config = dict(
    n_layer=13,
    d_model=384,
    n_head=6,
    n_kv_head=6,
    head_dim=64,
    d_mlp=1536,
    vocab_size=16384,
    activation='gelu',
    norm='layernorm',
    norm_place='pre',
    norm_eps=1e-05,
    positions='rope',
    rope_base=34300.0,
    rope_fraction=0.25,
    qk_norm=False,
    attn_scale=0.125,
    bias='all',
    tie_embeddings=False,
    parallel_block=True,
    init='uniform',
    init_std_qkv=0.0354,
    init_std_o=0.00694,
    init_std_up=0.0354,
    init_std_down=0.00347,
    init_out_by_depth=True,
    optimizer='adam_variant',
    lr=0.000738,
    beta1=0.9,
    weight_decay=0.29,
    lr_head=0.00481,
    grad_clip=1.0,
    warmup_steps=313,
    schedule='wsd',
    decay_fraction=0.679,
    decay_shape='linear',
    final_lr_fraction=0.0,
    batch_tokens=65536,
    seq_len=2048,
    doc_mask=False,
    train_tokens=408900000,
    steps=6240,
    dataset='wikipedia_en',
)
Each number is 500 + 40 x the weight over its row's rms, rounded and kept within 0 to 999. Layers, rows and columns count from 0. Numbers have three digits each. The size before them is the row's rms in percent of the matrix's.

# down: layer 7 MLP down (transposed), 1536x384, rms 0.0355, rows 954-1022, columns 0-95
# up: layer 7 MLP up, 1536x384, rms 0.0447, rows 955-1023, columns 0-95
down954 100:468473498472493478474434480478521465457448493470607555480604571478469556517507553484506511486409503523449517539557501588439500475540507510456559444452524513435485579458485483442466515516505500518477505465462494492486509551473547535499508515475504490447515480452509516480463414563446565495
up955 098:538499440534493503530530602484506491460526554467568511516516488548447431488517575484544457460531538513540529454465508531530468520524564475541545494477519538544516503450489469492505476522516540511600394527521529559503500478531513525526478472505490486474554533456482540490448541451495542520
down955 104:443526553491465556413565539531595472548550512508445523534519456503520442514478472494537501536521560508466524552568522476473482447526463483481564516513487501489531500536503514506537566450526482479539475539519451521513492464464475522559514527519469509527498483571499520462449509477463602481
up956 097:535499563521494497529433450484491555438444427465553502530565430538539531527455592502480462473499459427506569537514500456509508546473481504531545446531500530531476498482462564447527540476511524418515477502514521535489445457577522444541485509534528470525456436498497489448524555534511480497
down956 099:431495475561489509484488502457518464547533496538352512516505549431522548462540485562532456544475574500555494530477519490469457456478554551518501613458500460551500607506447482556497557498487485528511526489492486478502575511439529505519475480526422548503505522469451506522469476536472526503
up957 098:469483556412530568463464511509456496511494510458513486537471515451540504492449474540523419520453522546532467419544418488542495515499519484488567453604444488545520513573486520494432461534495585531497492500519445524522534433561469487505501552504516508517514588494511547557460556467507513453
down957 096:486392504512528476565454467475494533531516469558478547467505524524449487423553502512554563474447484519493467594506543454427548521500430516439494415472535458447479512527514466510508522429509472491480505449552488547518501478469548545498461526528467415501526407550487439480528539557513457483
up958 102:557457520554520431481498490501534548461576466514576566476553421507557509579425477451479490513491492494513452500552507533443505573472465479512551525544476520519530467483480523469616508495558503493559463516486575545551503477540528444560525515498450503520456509483460579454588569476472529472
down958 103:488586508506464540447495527517502492423489486580456480542524511555475483451528501515510393466474482524441528476430529544467538474559523480473485461461470510500509550547509512480510515484502489584489542501514438492432579433572434505470554475496495516506562439489505431512491478505467510505
up959 102:543466492488457504523495512497555492525502448530489384535517482506509417537497545472498491503552480535526535435555516506438405531497562484495548505470513496512499459523472512506487500557469501501594454587534459469604543494502458523485480551523506453502510471489498480537495478531467450515
down959 093:537511504558497479491463511552503580474510555473544563480541447470490539486444531450580523459465506476446469546504518465498472580479488526517429576422507501491424486527471521436463473469534476505458488403506540470464479496561548456507513490470462410419484492504474511429506434486543518491
up960 098:516484471477519480481474552557517587531493509499550469516532457467428510459513476476512519528468558509483576472494469501542531552517494503463459570562440463536439490541444462498448561512480481532463485504559504478546506499494504541475448564466490483468547516476510474567549452513507488480
down960 104:519474528426573519558561531589538476526513486489492526551521475506538482494460494510519478489503500518568434479545423536501495498495530534539476436520526518438556444470540567535510501450470523563528553505544477597548439539454486423534487573456475499478477544484479524484534551516515514449
up961 097:525470521563512419524522446484442457478462535500468482470483527492516477459495504472495506513584477496561572512483464514489511489484490491496472502500517491491508519500520557492432503462506538455500437556553490473593528500562546459453377526591459552428541531525578468447479538546481550517
down961 094:517458565475499529461506484455460479535538520460502476465543537536498488468494473456452502478421488420511537574539515530522459432492494559518465532515483545505522565548479487522542579492461542538490551483415523505541578486492495475550458493476523515450453606515496609588455508433471520505
up962 101:539471471481464508524422565543523518482494494558461506570473488489466447478539522453549514493538477510427561493517452415459449506464452548524442506485539531432482536461452470508507517508532474526497428493529482536569430491500536488441532523532523515440419514528466601457532530504514562502
down962 100:534504418544538499476453505476466505533544481517523531441557441583483495435503506486468508453485495515521462511500518436482476525543526560517403487504497456597512475504495499523527532529481597508514583488518496504465565460476584589476466468514533488566546501514482543519589536522458492516
up963 102:472464489553445472475469455530439503488446496534521497512503512604508515430520500459550493529576534602477486509492462439552457485588500570506536500434422542508491476530498509429571499491518467526501510507471546456482480484419509500536576521494455477499497529535526432566493443525538504532
down963 103:489493516509551479529411534534453486574478517467513478478570500500481448510501505504453506600483523528481511514549586551573499550481512481464494551479487511493406426480565485497568462539527539473482478474538489524492567498457528558511428572481488537503485478484462481534491512532524431479
up964 095:501447555539467499476521436521482544491569474509570457501508569487471528454481507616575450471530571515583495478497564452442475457539474545497520478499591460525530530476539500443446477501456563520500442442521496510508405495546455518408491491541582490490467546479512531540511521528519405498
down964 087:492488432447541455570543525529512482535496489451440533468519474497527491510541522413465499489469479504447482464516497528517537466502534457433523504499418589479477526531517419505486480466483439463539571478442427518559537480534511494537549465461500449518523448494511438551551481572505486521
up965 107:484420475506553525460437549540483532474504490550540446499534442449492470546493532506525413489512483519482490477549524565499442540481525489533511491505430493451510508459458496505477548527463442497506525468560531551517437519514437461523571509485473496495453512474480470459528477495547481465
down965 101:442538494510504542542500490464474500515546507519524538444496537507518513467494511512500494570552540490475577512487497522415471497519522473473481505490412504514488431504492469508552565484526490491566602469473463447503475566446491481425415490499394471521467470511500527522565504517522488425
up966 106:523490569498535475542531459510591506480611503514519449477447547561491490509514530441526503548559446454555545466524504459400457507489529504499489483566510460529565499504489457463494476477514508536594501531505469571544480529520517449529564507513442486434534530448463550468548500502482536493
down966 112:471501490501549532496513486402523481487513456478446436484472561501441494448507516471486477518503514474480463528413570466503479487559580523497494449470510564594529515482518508568527524481450512472495487520431559511472569480549535510471482440569500517500553469426427428485516506453495526543
up967 099:480481492477508480490443442541530497598526460476529466532471562484564466487446503471422448489486478518539490461528451566456514485446504501473506535530447464426545526469449492477532496573429539528506550467480489523445470448449530495525475498503506471515543477547525514461532515476515539523
down967 096:547490466543459529509526509466494412503513479491498528506560533598540478527420497543525509481485429462497518489453469519467460493489516522462510496545579480483505482483480580499483456534490514566502560502505446440553441547508480491454477477460486468545496510457545479425504472517507438516
up968 104:520478472420487456461522457536491532478438481511513559456492474483525489543487483479442501472546526576502486529485535455493401537489462492512548409579439542483457487493524508479530490400495443485541531513558535512462432483544479509426417549506484490499477507432485476456429550537547539489
down968 100:511492527510496521470532471440454571526498492508496554530432490444463539515576482489513496598480497435492493537474471557519462479469559543460483464507547481401474467489508486527464541505513463452440549495465485521505523515472529445591557534519509524521459438416441518514449547481522509474
up969 100:466510532545446478555452564522478518490527444470390481533516488479490453498431526401531450525486494589545491516534469463456578530492432441496602524476489510521498486496496548474405417548494494497546514465570500524513521478522494508519549562472491518449537458500543423565531473529559459542
down969 102:545553500519447507450536510498536467493591485510526519486421519505475576454461445502480429486502460483540414525463582482424424475594531547379479510499523522500490484449494425526534528496490628480509549536463468477519523501457495509429536506510544495553532539454430442431488502531512506487
up970 100:515461548494405507579535460538507512440432525493473458501558503494542451485505511619530466564478457525510526466583545510531490461541488481473558488567500526535504499479481581550558523453498542500531513501442464509513470464503394499492492523506469462473474437498520482485504482507480442468
down970 095:437468450532492532474462504474464478506521543481552522524567554536432457645502505478499519445505451485408470538453582456557510525449463532507463588565543625510482527545482500502544513559486491506451466468455549475517467579495464497488464510468509449536423494500504485417513484445428600428
up971 100:482469445515499512551412478529467497490477502503424513403510499486551467510458475478465465480511515410525521527533546514442483572470533455445543555511440493481437502563458521550485485533578523502493475508421522579463426452534527440523503483582493476468473524530480508471488524556494488435
down971 101:481501518545537518466534485519477570486467498500473550464497508473532456496488507504520485504530475540555482556508495546474494468461464485516525460515514492490535463553505504471486505547476482535523514557466472451505575459616517447498430448499482500459509585489478512518511496544462567523
up972 101:529467550491492493507457533470477516460541435524597471461545568467504442533443508461497507540533511524535521488475479436506520535460506483517466472453579560525461494511530554525492502475597484488529519517545494546511460524526526503531444522491466521489513529524553458521495487529537512466
down972 102:478450564515562551457534498498506539597464472498423502502504474522546518477449427551428547441493523506518492377536546523515474440509490481504516470552475506436514482496470463505527390442455485446471561505484494521565538502505518448461475484571383519527503536513520488504519461486498454531
up973 099:515476541546526568517490494516526568474443541477495481520510437457491446547552580544490487579518582509437518503507460431486417537469467507440496560507466506484470545547489491539488480466571541470490411530433504560499506483449552502540483483489494505487490528445474475454539541511552483514
down973 100:468524478446460494525441479442497461509539434467548480529438490451536516497483486467432459531586464496506595488466537514515523470492559480438508412516519498534489520542525474492490501534467532528532459519497463494516535462471496517568559539491498493485493525469459524590538585483530530482
up974 100:504465509470476538460485474570440477477463521459514498449480534553516430505450515518531525505515528505459599564513491540444512551490492511523483452548428481414502494497475515534529532475575505509548584512525532511526443494541537497507543503505503488532497482435506503511488581473595536524
down974 101:568495514480528502542497511475525492477501519548619518463474520478527470455540489483480442506495483525523579525530536538491473461523543534510512357528474523487518499463504518465464508463488542433492495505398515528461572513535436516513455501551495445545501517476575544489494478506483454487
up975 094:491530566478440521553470433490458519511498520533452520493502480508514433506456515527546511463469482536461526410558487471469505577560457489457427454518539549470485491467610520531531518531526498548446504521540550530453474460483536511434497476589469567538539491514511497402497467490493447530
down975 093:518463492486522520448491477524567505512513536502497489532443458554553441501479529530487514441521464562584501487519467447495450439458500441546510438522530530498450501457438518565480501476563470502551488456532482456565492507563564473573516521553596538476473527497500495508531539504571510476
up976 101:505554490456485466465503533512509545491551528525514566455495520507523462538468478483439417554502531510472481479483453496506500427496519449557479499575460494490514443559469523500542496479482462465489516495490547542569434512493449451468475510459454478424507544504540551498424523443597500497
down976 098:449498487495533446482465514470526491446442524500521503484446568559478478527503500509510461510560522493499520488511577514478481462511492481476515409540506451454394512458567488542504449542448579513478472576532522549486492529492420520450479519499517519504553528393546542470538591444519496515
up977 098:551476565567494531576538469592532572479460462485503491526486484510571516420433507477620521495451551463451536468514459524472519513592460513545491552505432499498473483469537558483485534511521468513597543482568494438478518501400543477485431523533481534466496549519515492441514487537571515511
down977 095:483514508504474513515446433517438522463593490463492517507495543536492543510451494522498512471489485474506445572480509491583525466512539467541484567468485476482437491470496518537489496500507466510509522407525487456418485516507456540519511518501542471555475474462462487427546459523464510491
up978 104:427522449503508482457506455523467505472515513504547558467451479504496497406485484472518553496476474567507459470495545538433496514532572574584496504490464509525510452493458494449572444490496441500462537520519523476562515432561530513492539514465500566502438528551483489554564487478454429503
down978 107:525489508470400542497446469418449474466467529503536414567575553442490518481533507519469398486520493422560485501505514560454454531471487482528489526526520492533518529471540575442497509471534520542472529520522496516538522447492477485489449492524574523461523576499516518566467528523494466509
up979 098:491456518536443531474522532514501505440472530462478562523488471492456509547491464458530437566484494502499428502509533469457496459536534475494567432575436545496500524475485527519466521463435488559487472535489544530491433461526518523487505532493464509457426503426521559420382544514531506491
down979 092:547472441514517469440512536383511487466526478490549521504541503524510502547499564467514502513518478476540502449508443518540558475430536485436466404584564444506477488458466425490526468512468519474444553491442465513498515489501516475484495495521496530562486508329479511532551499514486538496
up980 105:474432535498497511530584533482504535473529534478477466386520453434520475532450476510499511563507513454483508512516562518474507498516509503481520499558543518446524397517572496504482493535529530565514502491514582463539499492556511435446522567510473520440435485468471558456489526520561483517
down980 100:582528529402487472560540537441496466481498567489463505515470484481586478481534521494502509470539518491430578478455575474524481468491523556536522523494522538549451505507432464494512535568402469485473485469496495447553512480558536522446513553464527459513499467451488454523481461503529519499
up981 096:510521550588555438514454588479494514434445494526488499528544523476444508490504559499511517531460505525454511551462480462470487518514501486472546573424502516451397533463517574508475488524505479485509517512517531510478450551510508533469448506478521460442459424501470490429534465505594517498
down981 098:462565566522466471468472447469500484471568430551498526437514556475506517434453488470554478488500467480538509514518551521541524532450557509552492467540499589523532485483512486492494544467489513488483538464549520439480565483469455468521488508587453519545510555507487494558468486517515470482
up982 102:512439416600406539551485466500512577435540491443502495479449525505546454456518509528466457509577522523524493498590433572526489536511484512546533533469480505495500513518492485514491509534481584489460499503529542548544449515486462501533571568516523595476480516564514414555546499480458555527
down982 101:525462465459510503453462456447494503520574608513483492499520554428468498469455504516503478485474493503581490476453533502489451443492511498471518521517562485516581565545503477464480499530530497538523487402501487473531462455569433449500484434492512436500512486485550549511508523489494476522
up983 107:515514449464481478420493448527507458490537426525437403491589503548533458422439499502469475517526501476494523461509520555479489539506462501494503537473504494448540464574446458512499465504460501535504505587515584545511460469503460550473460543557445478505495580528479450476529546512554530396
down983 112:530468409519567561514496470483565435558510514481499467456553519535499494479513413527492515521507497488487565521499465566521517473530505515476450513495542461516506489504508574446462390490480554482522505473483478558486500485552474519539471492615476555497381511468511486466543564500543490466
up984 097:491491560458431540482510529452521544541525468457498468468477433612532531511465499566474527495497536469469527554501470570475514501578438479504413463524531535560580519500559498555459542514521508495564513544559558524543467551455456438531514469480500433512484538501535522515523516516484540393
down984 092:475510473445510517505555483513516519566469496494505500460519541553535489513572509574521462465429480498500490564537504464469506505475457495449601514490495550494480483561494495540476442527538495478506498536558493452542475507457474600517512521528469465469492509538474568436460407433501515531
up985 103:419529555571434551501579534516538485494485512470484512416435505544521462489477432524512453560483503525461479505489396475471444528489499434548573508468544548518488437547470464461468534500525514524461565460516447543602529505536438496577492592545560462528499482471555467554529467545522516587
down985 112:512556534488462525508506526543546552449476532512572510520541493541396497520382490524565513444403483445538479508534552470461509583505451469470527517501476521505531453487440492478544514518475481508462468494477501540476487516578482473497500583504439498481481464503462426439467518523405524533
up986 107:486436458488501548490494466492540490523568529507506474525509492576533489525562485534511565506488468445474501537486448532449508533515444466500596496497427512508467490524422477497520504479482420542506489492508551510521496459472516507472427515524447472491481503472452501513603521549479500500
down986 096:545533522500484529466507530476544559485491499472509537455463499477415542459482454460479501462531531513571482475476542559431545486499489483447480490557519503546509530516443494430479563560522474543481529472550549484502473496600476460443475474459571437435529562484476483552523519446563536536
up987 096:560497515509553506508489536531479450548539533491483511458491519513510483481496514550512533465506547512577513522557488591479499523507531554460481480567475471539549422529481493497457438455525478550480503542541533497503425476450499540457493524545599501454432484561562456467438510557545468514
down987 093:508474530561471480539554492486540498492484548463495483466520532591508458558468498510559485506534531534478574488586480431529485468508443527509547477582511472534528492537554510435591478582502537580464442566526485464531507552493433377520483519472482475528584477476539532468531483548491536438
up988 098:575450472550488482475573482494500404397465465486444463525424512474470473543488491440513492475507543528476492477525460539489450564434489442479575506540499457540471498431547512441497512527513445491413426570470541555470440505503508471466425548605508550476469558499491483532556517535482481495
down988 103:493503442474541547501556455485501483474494466501469574419487510512460517509539454415433510535590437542488542508535457505519511468539564481547487477545571560496554517457524460591394574452526519458552448492465504487478504446493505545493525434473467529473455543553550488498491562497409530495
up989 099:579475509527475549546638562557507537492532450504453456514549512506470532539572498501458445554490489510543523518603455524479477481514488446484555510540441528515531519563508489463450576535472560517515442585476489518586505482505475465572440485503420509477551482514526500538460508515467485443
down989 099:584545495587526521551486475507505492525528411524478427462496435521517536587517518516558551525513531476495462538386461509497526452477514583552458560398569476513423488493468447513477485515508459540541520469469470402490435433482492470530484540497547482470519487552494466458483445465554509485
up990 101:525491537463510420470471524539551518453453494561463531476546494512488483468498552476464581503518506555457527472440505476522460489468496484495452421485525508453506476535392554485416574508526473481572545517499512527537473505515475493498469485547557518460492508484560509508569426478523469425
down990 103:502428448551563492502516485530464558461485466551473494477480443494522549565478501488524578458510420473477459463493471487542563492504494454513508460524566528567589480412478501542530419501539474496523551470496511436506481505544487526501451488498464482496496500496524486432434521476492494531
up991 093:450461524465536449511512461538517490484487494535454473469492552495498542397433533517507504509460511525531523514462504466470461562538544394458451493443487486490527584475536503487547509454477520564454472443489542511468516537552549478548454484530545476473455507507571525481503529460571441527
down991 085:430472379526464462504534539436487425487486468508460527486525537531456484455508488430511538442522471559481485430448429498460472488498430516502420462524578431464405502545516462438470512490432552455463508407564507538539488492455518499447520509498500474565454481572472490485472564538565572447
up992 092:560452481521490502439488509577440564505516453474462467388479514500522538532523528548455401578527437556514535583467513436548523503515455469448458461438535570544459514521481500490540536531512455519443446485476435469522504414531548468551496502514537536448464522428452521418537510515526497529
down992 091:560558555580477535517473432477540517499572452477453497440507537513498510467521451530486475451437537464480533528533437549555516502497492503481523462487477549510464443528536445531447461510497552611481478462478501569567526449456469517496469512493541459539494535486536523467515459526425529451
up993 100:515485534524499471459568486531545402519529492523468473528508506475500444521426542486528525509532496492522498482413538490470537539523487390518481453497472466497515513454545500480583485452552509557458551501438535486515518523551476451507529571510563408533452537474511500463525495518481540528
down993 105:465443486456520563548528514493534372551502543479500471528467469542510429534474489446574509519499508451511544488501484515455501498501589503498487399509530534501518484525507505523528577531503549434514440486566488503554560455492502521510474523495546527456511508492438563500545472540539463466
up994 099:516470531510510516497534502513459472478518538521477549445534568536509544462507524481466542513534491529563606492501506480493499478513515438455485500510456552487560527543540515531481527558510436568517489444454536481486400448588547547513504575449541549460434500490475528454446543487527535485
down994 098:457552496471446510476489566439484410476567488500478481448531515442505486431502590550511505549414460502493496493464505505445480510497496482502463462460456541452549504473469607514514525528490513540512516554513517487459578494509528419567477461508453509499400505565433518473498433523465456470
up995 101:458512527458523505539485535546436493484484511518431438531480503560501483462517480507496502473534543488508559436522426482413542519465559469444479513500446533471536491512478538410441443537521548517453558515553523513544405548565460551534524467580477500459521500446512515507469600506495484456
down995 095:506533481478558538445603477565456471502432495475519470522495460483571550496581557487500546459467498493526487579508542515512493562443514481496515572473431532385520502485483488531536543543443452424443500562452519475560505501479521532525532436499515410561536463549487478524465386465478488511
up996 088:532465505485535487494507531531579465520406452478491527478558524447476437469498516467494582498522531475500555545531384454510501544481496525503454511506494509446476547570477505512473499498466468527525501514494485565544494489500516463547495475455566495455521451523474424426533561498454433441
down996 093:496496490490470555494493515548428491463552456535518507498445498514511523503459494556549471412478438455498420477547575549568502551521568516484504404435511531502518512492533536468449485435513571536544488516544536507488501458513482525454561548512484491522509518379449532568523441500516518541
up997 099:537496440457510557482525466482543480487457493565435510492562497500492489499496480473491443548464456533440520450477484495530456490564467512478568463523518484526467497531501520448443520505499546582449517522502444520463550519516484530466438532529487516432457499527501497493526484530514452502
down997 101:507465481531501551513447479458492485532560531536572415539509514416546508516521446437494508493452506523502509509490529547512504400560539509546468426547599513580592507481483515452551510528557506541535597456557447522484495501511534447462383463552500513447516527525489569472533560518449459513
up998 101:437487501511489460518469465430573529459536463463563474435510441445541454499487504500526471521503503489455561484497499521561501521488512498538496490548470599489469497479470528500487527514461454520450554461494548508561472461575553564498553513555488492459443479469386506505493569464498549477
down998 103:523528473512550470503531468480560498456482474512430508572431507503480551441530541528388505515488480509483557532512544472445528496474538476496559450456549443501504526471533484505513456525451510494463504541539481498459481532475477500483500485504475558524583473485567524454516491486559475433
up999 101:572467499512527508466490508531482526408449526458433512560487554497481451487572489466476574531380578540535555527531569516427391561487535456570481468472504456561590504528570505460481489485563469504433523488545506549463503493487524406454457536503501494533499568494453506453491502524529497523
down999 096:481521469427405508509515506563454552531470476528487389508477473568555481529500487497505503544507453475526474471408379521500578487556444484462425564463551524510535553523482505520539544544450465511561423504525469460549563447453530503468542547559462439557491505474542516464492511502515538451
up1000 094:461491550499491464595414517566495512511454489505495497523583515483546487450484503499521472472507476483434602474482558562495478488457533441501512454530487477386536515528474471535524560532557535505471551406513536545486417478522572455497474469536553532445520486510553528436499532491565581521
down1000 093:482528472511548460528510583533485517425488461492484533431541538426431473509585546488486480468517472528515551487454532502546489493523473448512512429499464456488583443526477506499515473547529533455444525439478484528515524515506564458517514526461509524519504514440583469441511541546480550498
up1001 101:526551456524492524501416519517469545493456475529509554474503540540518416464405513491513502555514528563511488480478474512459496448474438487543418512452468481509534526411453437532552566518472541533511409614468494519508542524533460514566477491544453491483527537447564482488451469533525531459
down1001 100:484477566472476511474488559502549487496603462405542491562500450461482517477493463457533532461421475467514508499548520485483530436555582471511555448512555461489574540551508479428510486496519493537508504531560358543561530528503505536518521516550466501544493504460522479587513553439491488506
up1002 100:553479493539450529543548492510448440450523495452509520570516472540482489489519466491510496471496430486546513542471495414455530480474479462523546503486536525510466502530509566462506543456463477570517443535484554464486498480539544615553526555544528525489508495508497418504553498477462441477
down1002 092:487519495484459467427437535514424543539549508469473504540429512468493453496543485509472455488500553508587444433498604543550550514542483498532522553466523467519420528439492448505518443493544499493558543528510512500519518531476476492490495535465518560486505482460507488597478499494463517575
up1003 113:539452571514456595429574465554493492489494492493535503581470510502552459468501533483490476517514513554502560522504461545514441610510561480515456464477420510538588489460501552460514447523497478541575527438542529502490479498514489460463566504458517578438450490500469479506491549465505409501
down1003 113:503501534412410547500533488490508527536498463528520465530526471583514509502499514512483472493461443505505492525405493570477525457444533448447530413517475556504515470554484494523520462488476516435496567500513536578459504585521500406562502499529495539538483509513550461476498549420485526525
up1004 099:514501559507435585456413486559518522526457522515416478455568425512496467545419499489582462530533562544525502535543478451443567536594429494509525496507511482558513533498514522542466508450475445539505454482489528438581476523516503460516509540482530536439451510487503427518471539567512519469
down1004 101:485498530457538439480461499519492501493450506471515494506487504542433542587426515511484481475435485548569476500479490533489486492600518557513505509564518513532580437486479457465479544484485435448519494540436515513530484447577542522511489455519471573500506449495467476475448597520336489462
up1005 113:533449498480449551512586459500428546490446466498438541542544460477498479456508530580449494462600437471484515432464485513481523465443443482520491518478458499473542525616526526503469486494473507508528438504499515551534430415500464531494504497500473510493504588486508459510565565514537464530
down1005 116:518541553566523497507480489441491404528503413520473497516523454524460512470528471437450538493474470552477510550549540458478524448517519603529475520439491505465490517532483539551496508418500512483535495461511457510540545485444459540478487487541515478548507518530530496504519446486509470546
up1006 104:519462442491503486522536437514538480459503509537498460528486468514513458560399533531578457489479514534622503486478439488510431493483539466592445482479485495576464527523488468478489597552527512515453488568522531481468524489475504547521452500504451443437538458572531509473561539567468508495
down1006 107:501538491523464459547582485452491503540399478510561492461518532533492500432509483421549537523449497458565463538500482548498495449500576447523445340475494499546514520482522498574529523543468524511445536453478491428541500486392506542529511488518510542541596537437498516434479523548525483457
up1007 097:548437494486466497488438511559518504502497485445568503472448504426570469510486515429483485536484544481558546579531453498537536543439455563476521500501445465453471525533481517469507601493569484515537566574482577537518419519472460525601497498539478484416511502437546485539484557557583466445
down1007 097:534475562510437535538538528512445540468552515537551466462437515540460525520501558477521542568407479464463513531551507517540557592484493538521479417550528511475495424553499491491466503507500482459499506496456513476480512561514486532475483431513466461460510362440538474476449554505573537529
up1008 100:491400455519496519535578471570462478490497568463452483407499524465578567419453540503544480503491463569403542545513456480504479552396493467551513486484420475579498487529532509520467463490440460525520505494427536495502505514494513520453537500504483454493474490454528497498528499543509514534
down1008 103:502516526459419568474515513458590546466546469536484453534515495470510516471562508514482488555503494462537561476449499608462470497543532540523404532529509460458523499451487517556547480516504495534532451471547459550499481562421498448494427518456404596497506465496520465513548534537526457535
up1009 101:566430523454508461449476514454476524537540482434531523558514558520485440513538549431471502463456524447541543388474449530442523521464555480514466449549462514473516472489484491450465517531479580524478555483502476546560427495509471497531494497533461488424559475532490494521493556488456490497
down1009 102:516521530518459483547542509516533487470509456518490494457527520489476499573490408494513518438563485535535542499542509497495440503441493527439488497493592490523517477572588481455439526550504506544503498507515501515471488485432505387515496526490502454487525502442471452502497494531514544474
up1010 099:508465502545490530520487481558451504527471558549419482477468465490490472550490483500529475538535565509487524480588423575551518453565536487575548542556487523514515464517488566456514516534493512544565444549505502519583475520530519475484516483501464476477574431472480503533508557457525499540
down1010 096:515457461514483526476486477532455540510534495573497543496533523463478537529478492609554504515518502498455546458573515581455533517550480534537521472517510413531500506477568464394468522459432477514492400473497504526549532439525501390483425519498547500485532486401518488498499558495438495492
up1011 102:482495554437462491432450614508533530519503519545442460555560469494537480519512501492467473566527461483492508447484485439484520474490483495516497535517470453536462551491546541400516496521472494430549459536477399499515457488472482394470456565554466543462504542473512467515502504537476571536
down1011 099:481527483583464461560470483443535476535575472477579574599487549514467611530421548530499486479483475489540421579509467476483449432472449471511539512494565446498454462418488475525515503488429510474504515430530510483475493503464537575502465536480532517489493522450445457487510490507454537489
up1012 103:533513535513479460514445491519508518512487421577513446546532433482543490467507569534570504569519519484523572498579528489420553495527416524506470503463503539484560470576421540481535525525461545540541472492489562469481475506432521474492539449563524573461516535513490543497479486542551450453
down1012 098:562500498580461573484445528503516508510562439417480472490469531501513551442498507517472458511406517544518521517513546519496507371498547576480505486484514492481515531513498500503516515484490511525534460463464402492514533418550507479542529473465516529521457501462528509516516408443507538565
up1013 102:473492534514432478556449468475498567481484549555441521442472556541484475434439496492567501482449458539499448452518506457487522480427503467559528428456509516500533501508524556466543502554492532540514503549612579463406471466493425434484446553536489488489530434507531508517561511450520496559
down1013 109:507519543559493445503504470558503497508502486531516538499509489497443528539432531480524477472542433549433538568528492505560523489447519508493470494522503467514435527495515448457561536524443489475511461523423503521497472481455481479539502423514464434527522441533537536539475456555472413444
up1014 101:496522523540476488490484599614527547473474561477519523528471503481486537472531480442467485552530493571404501472491479514484456560551468522521498496510493487561440472481434572464577530499510403449488530531477564474483447484486500538500444457487462479487502466489501416516474510525510522511
down1014 113:518543548441595469494513529490442482440523554479473481561529536545430459492549500506521492535483533530507522492512533474478456475537533582482419465534487519510533561422483506609527498443435591502477553518469419484506550490547547439488494501456486481560504530470477551526457523461430560506
up1015 093:527483495512469473451442508529527473456520519520462452521472532556458507467555471488464550549467499537517460444568469537463457515528512512438527539461446484525498438522449508494540502474630486450438544538549529468518495508426518480523497579489486542450569505477509438514498501452526444425
down1015 095:464511497477487533472492479469494530437466504541504538461495452529520493489495482512483486511446587498491512547456544462501462482537505510435500432515512552500464482456551493558513482465432459449478470523509484511487519464516566538484530497483483550513451470434508468464515513496518448466
up1016 105:486507524499454509481502473566526529476444471510484465486501535556477479611517462515558499524506509493438553477482480410558498505485470430527559459569563487422450470560526544424537463569516466484482458529531552549485488530555507484529477528516425485452532477502492544491505530523472470503
down1016 105:513533472484502523519491509492520469526413509497556458494515399558521485565554521523437495509484530483536467470479515522555512504488521484528475606466508477558577485497536483514515489470497506470525522503487594412533509528426495512458459525578541475504451528556467464467483476450522408507
up1017 103:498537527490488465453545541498578483432461505564444405518532546478453482496519487525541468556549588498522529506493491501481525476515537494508536475523499503504447444494518498437567532481547456530490503568533558488488523479497539507530568536508512523441541478474540423498567481539580484514
down1017 106:461512448492475447509481533529484583458504497529467505485586519551520413531462533437509629508426493486470559500491504489564513480419565553456505455460527501512471537460468571455544511447517509531459512506559505459513524472493517524528465479501483570448532463484474452471448475459557502405
up1018 092:507492558466469459546534435563502445586505480485523396507527485486530487461487534517446479577436586532603480487464475526479463494467452420504442490496429497478518445528485511494436465512547485557474520499441587552559456438487486524516456523495465458436501528503560548398492500532545491452
down1018 089:464530506491497496504500512426523486524438462469513480513456519502464499500570495583467492527552426507510521481431536470498468464572456522552505450525519437444517450527581584521507531519458634462541513537497544540421534487483528478529525429502538527549528502500503488469430534545513498598
up1019 095:535450525531478510500499511543466505504412448480394501525532449430494515542461539447468481493457524513509510544461484530519523552533452487442544507496470559480432516563522562516511461494526497515466499528429476485553459562435545476507466508594480484477581544533590512480510563568479478515
down1019 089:474550446486522464451505562459520475481555532483507504427520477406473450505489458546443481558532457472478520553501539513494538493421527475464425539567498499524529517472472493463566597500563520499498487505506499584555518506501438431518535514460555495586501454532544490531532526472480474502
up1020 108:568457530420515490459416501514580485500483467538556471455532527504563529458526491485503491496551497512494493465539440539471453552534476474444551447498428546532503438456519546427477584436488520523520494565432482519489467483539476499457502532506519496511487503469514502571561509444478483483
down1020 106:468493457505478443515452552494562491533534583455445473508511507504469494461484497487457510471437415525520465461500583562528487477548523465457526494494427512513479507548512534500517457428412393452484572466515417534567509512537553516543461578524503480551492467476480485613497481551489534579
up1021 097:562448547502432547540501484522519503494514569531452413535541471481522487500449545510472525571568479500499468524519476444470535463438508525539495516498425510574492482549539480503496536432443456440528567497492509493471484508468464526456492477479427583503423514500537440503500520471517514540
down1021 100:489524557576505467512516440434489476458521498541569613587464495501529494485489522416425447521469522524485446507511469525503459519500547485552516519504529531513533523504496522563490547488426490513515474470500540458412449465463509500486413449439521471496434501527498507519494531513416524450
up1022 100:534478548532441506494485471525482546468488459468497417457530442527549545416486468515529488527447452502503568491526489551436477463567446470475537542477466499540507452437407500428513538542495498510599455505510523467477497506505536525533522579486396522448561517490511467527545485518541487460
down1022 096:460489472530537511515558449510533488463442470508502538536506499483540527450540518469550424545573577521478490553476475540492476508581568498576418563504491491492395508555552465522484504449462494501494506527437559521475482474441501468531454453503512582486567473560565512494473463502530427542
up1023 100:511495530442493463591536518569495475431532525504489457395472491521469510453498487515547511458520499510480502517558520466461499526443529527452507467521389533526504472473414531468485492428534517530464481529533610519491508518537513553413505564464495464493452552536557551476519481493483512516